Part of a small language model's weights.
Size: 13 layers, width 64, 2 heads of 32, MLP 192 SwiGLU.
Architecture: LayerNorm before each block, rotary positions, no biases in attention or MLP, untied embeddings, some layers without attention, attention sinks, value residuals.
Training: a variant of Adam for these matrices, 113M tokens, 6891 steps.
Each number is 128 + 24 x the weight over its row's rms, rounded and kept within 0 to 255. Layers, rows and columns count from 0. Numbers have three digits each. The size before them is the row's rms in percent of the matrix's.

# layer 6 MLP up, 192x64, rms 0.171, rows 170-184, columns 0-63
117:147140114130147138140116129104099135177132131127083106129118119159087144106117123142142134119163137110143133116098162129206132129120103089114151140071117109124116159094136135153194108127135137
097:135147154117124127114143122119073127129121147127150100103116113130174141187079122113154130175123141115123153135119123141137112114146129131150115147157164137081120160127100119133050129123176119
108:081154148120172108096179149130097155093113123160129184100128165110154142130095145109118087146129135124150117132117154108105128155123107145148122152094131121165078111114145124093109123112121129
114:110119083086142131126162133132111151190106124128137122153119156105095108107184135115113115145110124144112162152164134114088124156140137130108120125095132151100099110162101168131129077160121135
095:125155121132126122134139166131165130158132089117106117126164125121098149051112130125115143153135098163112135186141140128105143117136095108140171116108119131154191095137120120108170110127146126
111:127114123107141117117134097103129130102154141151097105137100119139125153127087135082095174146108145111115151093123070150147118160120122192134150159170105123161125132122082137142106148140102118
086:097154134058130128156143130144129085140146099113096098099128122157173156153151126120167132109142134058123114144144100101164137115120124151116107107127161141165130147143095142149132134133149129
100:112126144108130135092165133100132122123115128081157096141082107112167099120150116148099142117114095190166118182134125112114118136076089108111157148130133132123106139128119176142135148144141141
101:088118130109171110082179137117094105129134134148136118117150143122104158119145097141178097077136123102110153122102141091122128097126166160189145119104135140108125124119133126152103103132156119
108:176124086094129150142124119123162125074102139112140160124157131110095070116134136126127145124150080129129123154115136127147134146176137123149173125127132171128104135140114113067163102121131109
098:109107096174123090147147138149111147136170136115107139101157132130127116184114096099141158121121140088090135149147137137133108121101086114118105150137185103108102148087132144125093129136148091
096:183108122141119131142122141096129128125105113089153148104097135128121092114132150143138183150135153116137156119118122114115156133147122117103122125189150137126104126186093084146129138095096078
103:152150121133144139145160097131115111174148127178130152111160072134130131121103101162107119121088131152126139102152088103166108125099148110139159133129106082148132144181154117114136164107113127
110:138135115135151173097101160109132172105191119113133098129113182116135102093142112099148148122139145154140134111153124107111105084117122103109149170136141116106105131109101127126079092109142137
098:159132163109098124128090092126116135118116128129103101196118146126115129151164119085170180114150151113109154111108095113124117119123129109150118111127150106134142101180135177119169134135125111
# layer 6 MLP down (transposed), 192x64, rms 0.167, rows 170-183, columns 0-63
116:138146142120118134152143087145119076119140119178133145168128114135139115132139122150158053144066124159124143108165088116093151127136169132124131120139093135110117150168129109132115109105120131
097:096130185108145144118134115157141132119112089105151137099130145149115167125163133153127090117150120144105129123178086131112132174123107133108146124154131084101126111178098122165122079130115110
107:099146085094167118120091110138115141167178167082098108158104113133097137164139148133085131143118130132147128132124125103120167143112113108135145083121145094170140145148122148161154101134131133
109:114144139147136110119134136102128131166131122165126126151143152098086087123102113098170141152102065110130170101142156100124145158124118145160137121104097149153114137169173107094140117141106102
095:118130105119169114137116176150126118110106088154063130106119134099142154140139174118108101100148150127135135115163162097123124126146107121096131169144100119128128137167130085136139145182104105
113:170082153132095127118139142139124113148079138176125099080116139151153159165108129080123151141126118165111129147100111095131146137151148120128105146111112149099133091147093113108145175140110135
088:127126126161122122101131116153123170099139140131162107125134153127094101082121180124124074141157116129107138153122157106126115155126108136108163088108097111131189118113149107136137171142150088
099:116139075121135148107136169144142149147188107172167126138132089134110136117114159136168124165134097097078140123146115116099113131141066130123073131147103131121109108130138133131119125150127129
102:137112179123124105128167127151129088138135136109161134135120144141097102155129140101090125081116133120160120103170175164134144124130098115094115105111166124086180145104120145130117124134162091
109:148132150114104127127182152066147082147170114138145112170102140139145128120114112148122122145132146112119158137139150115121129131149123118124109145134109053111094145125116158152137154108067116
100:150147130140143120119122137161134131147141127125122135119127073081141169133158089128147116112126141133139140175156111125156110075158170092072145097127125134124116137128088117130143108080176124
095:107123135113130090129090123099159140121148122131154111126131134112155160115153157131094170107104166117169155149103093156147071112135131085133152116145137116160094087163107118100108137158145133
101:132108088117132123105105135141133195135089156103104119122154138125161072169129121118074132170130118147107141155136162132093111102147098151133149119124175107143147148123095134132131141153117105
106:119115130134144103167149122115157136118091147135091163114136105149166141137108109114116108125140128122157077099167107136150127123120118096093111084171180150159136100098143093166133123137165129
# layer 6 MLP gate, 192x64, rms 0.186, rows 171-184, columns 0-63
095:122107170101154150143116158135156148153107104062129097121142117126113121113131094124130108124144130151102100130152110135132125144113115107092159088157151103125081115170159129180134134176109139
103:111152102075122123095096105132156129109135160131093129174081162139137160146153147141088124193138124106176084124121124151120130145143107113137137102149123110143119144098134115146153123105106113
101:117109087159127160144170136116126128151163106157144132122121133132112105119132160088092109136166105102128134095162099142098077075123173130110093123129154129158114105098123138154148150136157129
093:152114120141162142141127113136072082106135132171132124127114124096119170149144069119124118137116150151114138141106109172167105081142148153132125142158132112088142149081142146139106137160099121
097:114166076104188111129138130093158133099166103125145127122116122120085128123108144148096158140129106135153091084141134148130091129111098134121135121150164132142156129106093138172109115153101097
077:133116129156171151107157122156124123125142114115157114133150064143139171129135134125125087139134101060135122155121081161126111129087120131128132114121124111123133195117116152149143145137134077
105:118157115155153133145130144136131136114157095145151125095139124168106089131148157121064135135116118148121097097114107131132101101110143134097094115189155171120151152143135134117108071104131157
102:145090152131129121156105117107095112107123138078154149130118135129122136110114149103106096105092142112130102129089173167127137123143131147145133093113156128088177132088102153170169116167146131
115:123132104157135160122169131088119122120131131117147160145157161148184147076138124093046121107126116119124102134142133167134116111100141103088119121150108130154116139148119144166149145121117104
097:142185119138139125144106087126142114171185138159137137156060098130101142113144115180111100123096140146144154143151116128149111088122144116087134141137112102156110116128137112137129155106121108
093:107101145127110098146106121134092194120152142153169079120129130117126145143089131110120157125111138108108142157107150129155121096133129144192102117125136113147130142104074139127080150109107150
112:156096136161099132090105094152135152117150148101133132176140141130106145125147101118149080143103179135147105077135119116123133088150135107117160109136147159078152150095113142140113116094122140
106:106137148171114125154143144134134101113109129124129146127154128156165137130112117111094126153139141118137080136125129180111109105091158105109110087120124083172163154151139072171090110139121128
102:122120163121119134145154147141151118154143084118135130125105110195088127093097120105156121144149142105111086117118115141100141149199145124168137113099146070113142128147117147100111128144130130